Weights of a small transformer language model: a variant of Muon for these matrices, 13871 steps.
Each number is 500 + 40 x the weight over the matrix's rms, rounded and kept within 0 to 999. Layers, rows and columns count from 0. Numbers have three digits each.

# layer 3 MLP gate, 448x192, rms 0.0948, rows 390-401, columns 0-191
523457525443482530460547525442486458499497496509566495536476505493479529502556494509530517472494553539480500559557581514534525478492488546461538489475573460475529443469474480475550445511549508509594473504439574545469506547502454519528421474506429485474542519538517575555618519481424544508519503529536573521480486465565468492453431444492492477502507501554438492544486480459481505467441493586553503459456500487538448550483547495489551492482525525462499502473467480468513503551525582520486495434458529439526478499448499452593489475518556538442502495537510492502517414587500534555
544508499456496417470474495492526463409458408538513509440458467524512581500484442534413473451592532437499500460554541538398537452452443528500540476448478568524466528500503402535542475499449516478513492477380419480546492499504463513490485480535486520581492427571425483442475452530457564476504487544490474539535564507554470505504466540449473476468480514392510524522507481483534530454453496426442505446489496515502473465472496478476451453498526505465512535529461509501519536463509508432454519506506483484536534458519519485455471520490520463497518534479473502482542435504524456473
525466496483492636543543490488435505515463467462460459537439482488498458485534479450481428518495601456549537501513497512574522485492515459476445579519486494483402492501505482484507512467471476472515508474483452392494544431496451467468521460557522526505440489544542438557481500598462505507508465436482486492509500472452518456453548493497444449469518471559523488491555470524519496507460533476473511475453515506482490509501454482425505530478510478498406588536484597508535515550532516433509471511434442500523483472476439475448514496469504466510437502456483499520509504489496470535
446492522554472523544462475508512484519460499577630493459476554511458467522473543467452524449536462526499502509552575596561552555549517471517437425524529555488449477523481575417469548492545483498466478501471468444532487498502441500496487439504552463439458557525527496538483449425564553495560473499451452540576490582462477522523501437476523455547455497497440416534528462538486537506510501498568520454452515464431547578571518570505503501484506403497533495441501589516450487430468460436513472516547541521495508514482524494480461581433447531477536493479460531514538455531441480469
466467442485515436491515509491480550469520534482554517569489568494546490425525464528513475490519498517534570531482461540551447495531465556444547569525476512463464538447501523510445451507532511560511525569566569453557468433542487517545518493460463458559491604563433474544447549497539516448578477478443488484523477537440506480583475473495513477531477444475437554530504471584529551453505511472501541521541507531478471507422466573464499505590498498522474449506437516574538464543486436542530491513520466467541562561442486486525506493489461497503519461544524533413539501499470455494
495556488469525529559571426463483534557551543512469524472503515480514521450552536548512468474543464522516524498506533537555497487415566539511570551425511435453544555468548478455532492530488466505515429446513488484444505494502487567511550490490552469488545528519489547491563427488496488472573552531530449515515570452545488504551513555482459509482559467374493451512553501537510426447528493473480472477532535522556521443491552472482476526432471462464494443538556498508452484510497484431431490582466495517644539536513451411493482490505486494600512439549553530470498518547508475495
544490498458474471554545416514553442516495480439475436490455512482563474533436455489435553590435588492468518467578438434511465547554528427419505567501547460518488549582511500477444440523453462490507525495513446574538527520494499517496479520430544502550499496471430484521494445436498621561509505510503524560526492496514522479459476564486555469543478468540525529516491446423489508539470509476513504516508460509531608467532468487548525536459461450492465492457488508531494520503559486518496530503442524390512528459438465529520485508518517541484441507536537528435436519532420527422
534502465457495491442509493506492443557580496430501490512503476524484454434478485429488449471458551561468558520525504450502538527444505524480519440488444523462496421433496446499485478473487481492441423445469482464565413485492488531542424503516558479510533522468485578456500459537486520442526554475516566541468543552460514506466533548550485517443461561516527463479571514464504450527476441553442508466473514539536495549577557481490481559492525496438482515462511493520469550522512544465447538522404580519459436523517446551487502504511538489544477463501490632456528468466490534500
480566499514431456520491481533519463497523533507483517522481514494558446510428482508555522525521506404450478491503478558510496402433489442541504507548507529423502526485518466532493513498526526474504446536499514454534505529428542528498428539431508523450490568441550630492480485485509489462465461494532541520553483438518582508510471542512485507519493524540513429467506493457555495472487419507468524517543504508505504495505430458490522470522462517617532603393519484497551466437492504446546523528534453512489523483519466478501487514484517487472527597495515462471513511432481516500
480469538502489603474490474514528528538489426489565522479500478480467449575472472487503445500466485549446552467488526469480555527560504541437531554464417447450492493553545417551568598605474549448528469486453490457406476512491531523530453492493547473511494457501494569556496498545502532454455537489426580549417446522540486494506488523524559461516556513523546448457454402516508471464486533465457511501431551507519543522499401511557505501519572487533470479511546459457502455488522453503452553503506464508442471563500515475462432493540514479543528437517477505437539536541508485467
488444495469521519516552508541551528497519490406537472493521483448554498472502496510502512499464426515452486501474496499478490535504550503476569510454468577391503541548444523535495516477456495469503502446425497472476607552525522541516479499581541465471492516461520458517477488490495512528540568562457495489499491490462496524514490457460484541448466528519471446487570441493511467517478548508524495459474564550482454521462556493481466427473503511433494512535459550446426493518539467502446562477494543572469495439581458495483538533506442535457501550478472450532564491552449457515
592492442537476480417468499594508457522544485492514482542484562526470488496457478522487540568521473484491506465512558547506534536558543472475483547528435532530536430484523442490484435550488497431509481483471543478543507604586539514551442564449442429578527509506490478497548480547481542480435476468520504551526544495561541507469548516494500516442465488504457527531496532529486485513478458547526504443551532437449462484403508525438542459449491528520437498451524431539443518537518528576565619488501536430631522442585524525429454552410526472468564469430394542480486489545556535462
# layer 3 MLP up, 448x192, rms 0.0954, rows 390-400, columns 0-191
502541522496520527551438465490545479522493510554535463527505462503591544497490552470565491448505502432439570502502471455509452486499522490547514536481489494460483538502460549407473538462446462529481487526540469490481523462457526509482586504578489508505457482414444499495465516451436514536444535475418510554536512485520467477585520565509510556505445525393577488443495521484530482519536507462567438453522512521474466502534502448483517472508495532468471558576487484522512582440475502497509525475477503559525516577499510528473425436484493556548402521516486557487482554505453558494
464494520507583515541480531511501468526434449546563567491454428540465530477520507589488523516533469542540506502478491488572615526545486515456522519452553502507425440531553425484453493430489543532499475517502469492562494514555511503561505510472513453528492506481476505454467415449507534492545475505425530517540485517572512537481416428476446488479496547536510476488487464536500482455456433504515486513476490575440480398548536567551504512468519478465467530424450585461495518488505432490540540484476485503472473477524473520441453433553488564460430463476528480533488535506546457480
451486537538509511494537464488611583555514516547504468510537564531551509481492491512455523486508456566476479527446505484503510510546422472533561511490459459482504448467523479478476521519513439533554499516469521538501543535466551494517549480406434448536544486474483529478476523444484519477502485539526540498504507526532486517475478442519493507562507493420442464412505522554564487496502510572491468586533531495489477499536516527507441426545486509462540479501518462532480489424500490455542468501573432490477448548498491464481473539580488483480533440564478473464480537455463557502
519485486481496509542503427540448501480520471501471530525509528464429459510446517436469527556582518593461478525467521512564551509455544471509560491542474534499457502436495551441590489517534546485491521459527496418514579504539467503481476554473500541542525501505440515438496511427544511426500447525451547583519492532490459562539481544575537462503489551525525513496495414496489524495492517484553489467431491562492509565540574513479458511496497435505544512450455455525543469466475491479552496444484512495529572522485521520547506489563491488576488522520488529502499568486515454481
501515434459502434507498508511453487494580512588526402477548424534467536522501528505452458541486560459543531523458573530534554435424566485559432521485496503511383541548581492514472439482464494541471484484475548492506504487502465515542534497531538494502483499539386514458446555424486507441511544435467473509552487455534529586523507502466438491483484506492458498521531522489500497530470474499499580532505456470495505439509512570524523472486541526495504518556444563513547553490470521404515444482529434477493450560459592527468519501478467580546505439540507501502514461451522554493
537470501603493485546496512544550504481491506485517489467465468502438442484501508510496507547458482598429417443557496393449537460532433501502575469444476516446486496454536469499518545504432425497537482507462544497495509474485474468483469456534478460518563514442469507487517457471482552439549531558479483455415483514476490480545513471481470561435497502516451480477508436506466549561565447551541474521475531496528483515508546491544580450549495445477473453544522488480491441572442533389481484461445541544474433482466547539475527488565477466555512492464504524509541477480488530514
496472460565500535513447604581486420502479493494419525493436485582471466503474504478478481514478468498489465580479455500465432544476460498545466520504525550453512471513463501506507529502466535534454508449469525480431538490464519503458541493443524532465544470532438489490491523442483511477474489453542481531461561472433506505557605553571431483556546484502588573489487530465565474571517461503543519476476496484403413504483385479481518497513518435512455537540487516508482549462446522566467564566485510528536513522482601435531541507483453490523430474488526525474501526528567543520
519445480518495532476512543547449529485554496455547476540455482425466442433530483475552476471482498503497512461545532456542552495496481511535471434538494545488517479508465429531499455458503495473538470548483523516517512520521482543529439556485497465468500506494509543605497462554485480533535489451520544477501499555488483518513533470518524503486497562508498481511492514458493526547503465471509551488437463499488457490535573469468491460479554517513437554459504480562428461518507469451522535510397492524524506517496527494478522565536452431462486457481507511387467457525490521584
547428487494557448443485479483518563507480471485462434406525507455479540462514419474490544452502408511478481477525599490473439514501432506477518587517461509551463497556444536517527502573510548483500538487474566531469479463512476540533517451500478553571559513479461422488432492423500476525528520497530446486468464541510445535500445472454525494490516477469502542497487451466485485515513550458573444508471567515525522564525588569510483456509424554429491437495447474541552496525510560542533456503460590518504472472542456442457453467546503506514546444514466519516546456499529488515
471495524508554539510497536506533521472561522455539495499505494527447479502539461494565520446532408513452500502540482512480560469443451498488454465532538515478517466440541520487549573545477537474495490424444476497495471509460499485480491411496500460552421453569514515565421501476584541515534488487515520511467564511491418527511544490426498501560457589502538509555494498465502519550508491447457492473499498508517503566471559529518446526542515544543504495445454564520462467442572509523509556475468483537508542500469431571470455528492530510498546479489491519476498432568445558523
504397493536455503474524473446472512463525491490474502506528455460477466556481517464511540535481511517503496589536476473484468520479501484420524440491499468463530513480512457579464537469550560509511466499499562557496545489560497508552444508458519530473481523528571514501461529526604494472510567552546569492474510486486569438561466472507515483496529465535502519537537531470529467521514530447517464471544503483481510578545441565515430485502494573523482543510440523496498457446495409547489442530494500516602483455536451542476496506499504490529517529461435442492537443576489538461
# layer 3 MLP down (transposed), 448x192, rms 0.175, rows 390-400, columns 0-191
455492399537498528481540523534512510486542539490496453542516502491477496494460521523447486500496484487565437467496546524550522500533498524520462479533510504492519519489518588539479526529551502364486459467504441518514467511470569472619452467512489506486504535467463409494431425563538538442493422469535475448467487470488430530482561475504482511512555544534501490551423462533551465456497466467404472486511467525413567519483521556493546552547495511558491510474514534561499369452457542539487450496557476537445441462541538589455515498503435439482524580538516501548469520474483474431
536528531471463477526514466485524502457473527523538556455536522501486519535573527458458504453572549542496451575518480544560463497479487476542509480551542508471441532467505491511487518484463508535456528517469398452453472464533504533507562495522464495483455464436489497456506524490492504470434533465527456480488536476501555493584484518454570567490583444545541488474472490438536463468541513465464606518526427479538555520548516530494473521478526480467486490510523442443548500523449550552478559521481401475471544493422478490460497593547545462533488450529483531469626553503444490507
456557515549467458530449472450566472556522492506589434503560450553493508563487492526544450436513480541511478540489533503466558453479514540488568546452478510496507470490456511559492539549573487549499480499466607467515433564494503539514497539477442484504514542569495545527431433487517517542465484537522461505479447530487505560503488527561502479448452506484489491459488511520515445511576513576516480537469560489477521506424499428506473512553477505519532421481521515458457525427482523524449507457478572466490537551506530515524454514512461514474557492468439475488511511564480451459
417486462504538566443406479496454518525507491567478528453425499522525413540468493508502490467507563516562569532490485576520567606497554524523535532532438530537516481531515542474430520536516495514512517479457452492584513493529535566546435542521553480442531547495530524554469543506524507467547503540517459494490471564470429536471510481476519466549484442532459432453540530494486456504473463516593517515497497413451554508539443523538487436471510466503449491497540568530517471433540409439487499490460523506439543524492502445547514508443491517431535443534447495551520483487436480477
456452527515550454441467504453512566423514513488564500533463507522501524500490392566455513499472494589484474537465483471492518565436460529496476435482447457479385519468483465499433479544488486454469481552515590536583462425514486463480491538485432495526481521493491562508462594449486453437495430484499534537517530526535515452506566479443472497575453516557422507419415576508478545528462515482558524461503489498462452482471478581508408421507550569457507504551467496504495489506592531467418439508553430560517543512576476522496543499502520444523440486540441460489393482427536452531
511535471447514602547564451477404644490439509495493526522469521570485533551494541509476481494493428491512496511442491541460461557467475553482485521427518485509470564468609485454550547538461489544478530482513469542487483534559439508454534526419486409469533551489491496539574526455516503506518550525464542526493506507534506540533511427514464483448467472486489520549482519501468420465534504477519490514544433508465471491549477526466505416490537510516495494428544504528478509485496437477473527555480424456534460520512487506416498503444505487514538619489513462528492497504559469477
523540462520512501499407544507532496530533501504485545460569450484555493463531501566544554560529532496477526478454544469490504513425493494530508499522575533426459471519499542461510481501559620521527438448468487492525517511431461519503486461514428470468513506447571471457485481464475490482496582442513544430460610462486480487535480486532519534481464552534484462502528554474523462478483467447556504487472437541480559561482447542503473488505437458498509545468440502532493481531526436488509539513481459520467492513508628461478532506522515545470481480463398530476491501458488555521
576435462537495478470529570534490563419550450494451489503500491530464564529485498456525442529490493489522494540506522448546553513482506467487509461485467520452379437540471443516481523442488472468422469514517441458471471559483423529487422527533500479506534484493474547529467485428552509493533548487502546504503559443428493500494532544595475570502485539440460514540524505500444452506451492495480553544528429515439516510576521591533451527451545501542492465505523460531488554531502506496428491475426582426434520537468475461516586520584532514499471467523515546487586415521504527482
456569486505475481533487541499529447487548447432540471513468525479470516463505490469456460443515534491555476456576457483518427458489427541490581473435510461487463522485508575468466492449561556507464534379497458514491513510507429514563479433562549432529416503494509440437457474565527549496526471546476446510534492523517545481526507500496497503565454473532560510525475541416483472487472523557411546496488516525510514411460455512541486520616441465460483516546543478433458449510523558544471521493437540537484472556428503524477435502423492475513517484510529566446556572516474453487
484502506466457539443473490536448482552502399447506496451436441551493534519417502561514449540495546526518563507507477477490578489522538479491559533564461401452422477482492472521544553494546492458523530520532494514524465542461516533506491508498473501500551517449501514469567496438501514423532449506473484535409488534520476512471545519494538443500448508531480524469508471398455516447481512502450518480445476526547396505517501490512580466473556468512449432540478563510533507544511491446417508569520515468555538468524509431455458435557547567466506482515529497455483479518502450549
483395555463514535488541526476517553450418516389481562596495507520558538487458514481487618515539456513439500509538513527495462520509492544522454474501478560425477526459429471479461513452437513502490524586478456448492557566494521494462446534495530441534512538524500536509489494493552420534486467471486397511525483480467487506548535496503552485501486528521472491429538522516536485428499542473501508469531472563473489402434588482554482517569538527448521438518548514440449490587486497500485552440475445460454539518509503488503563494557451588474451526458515509500560480478518456526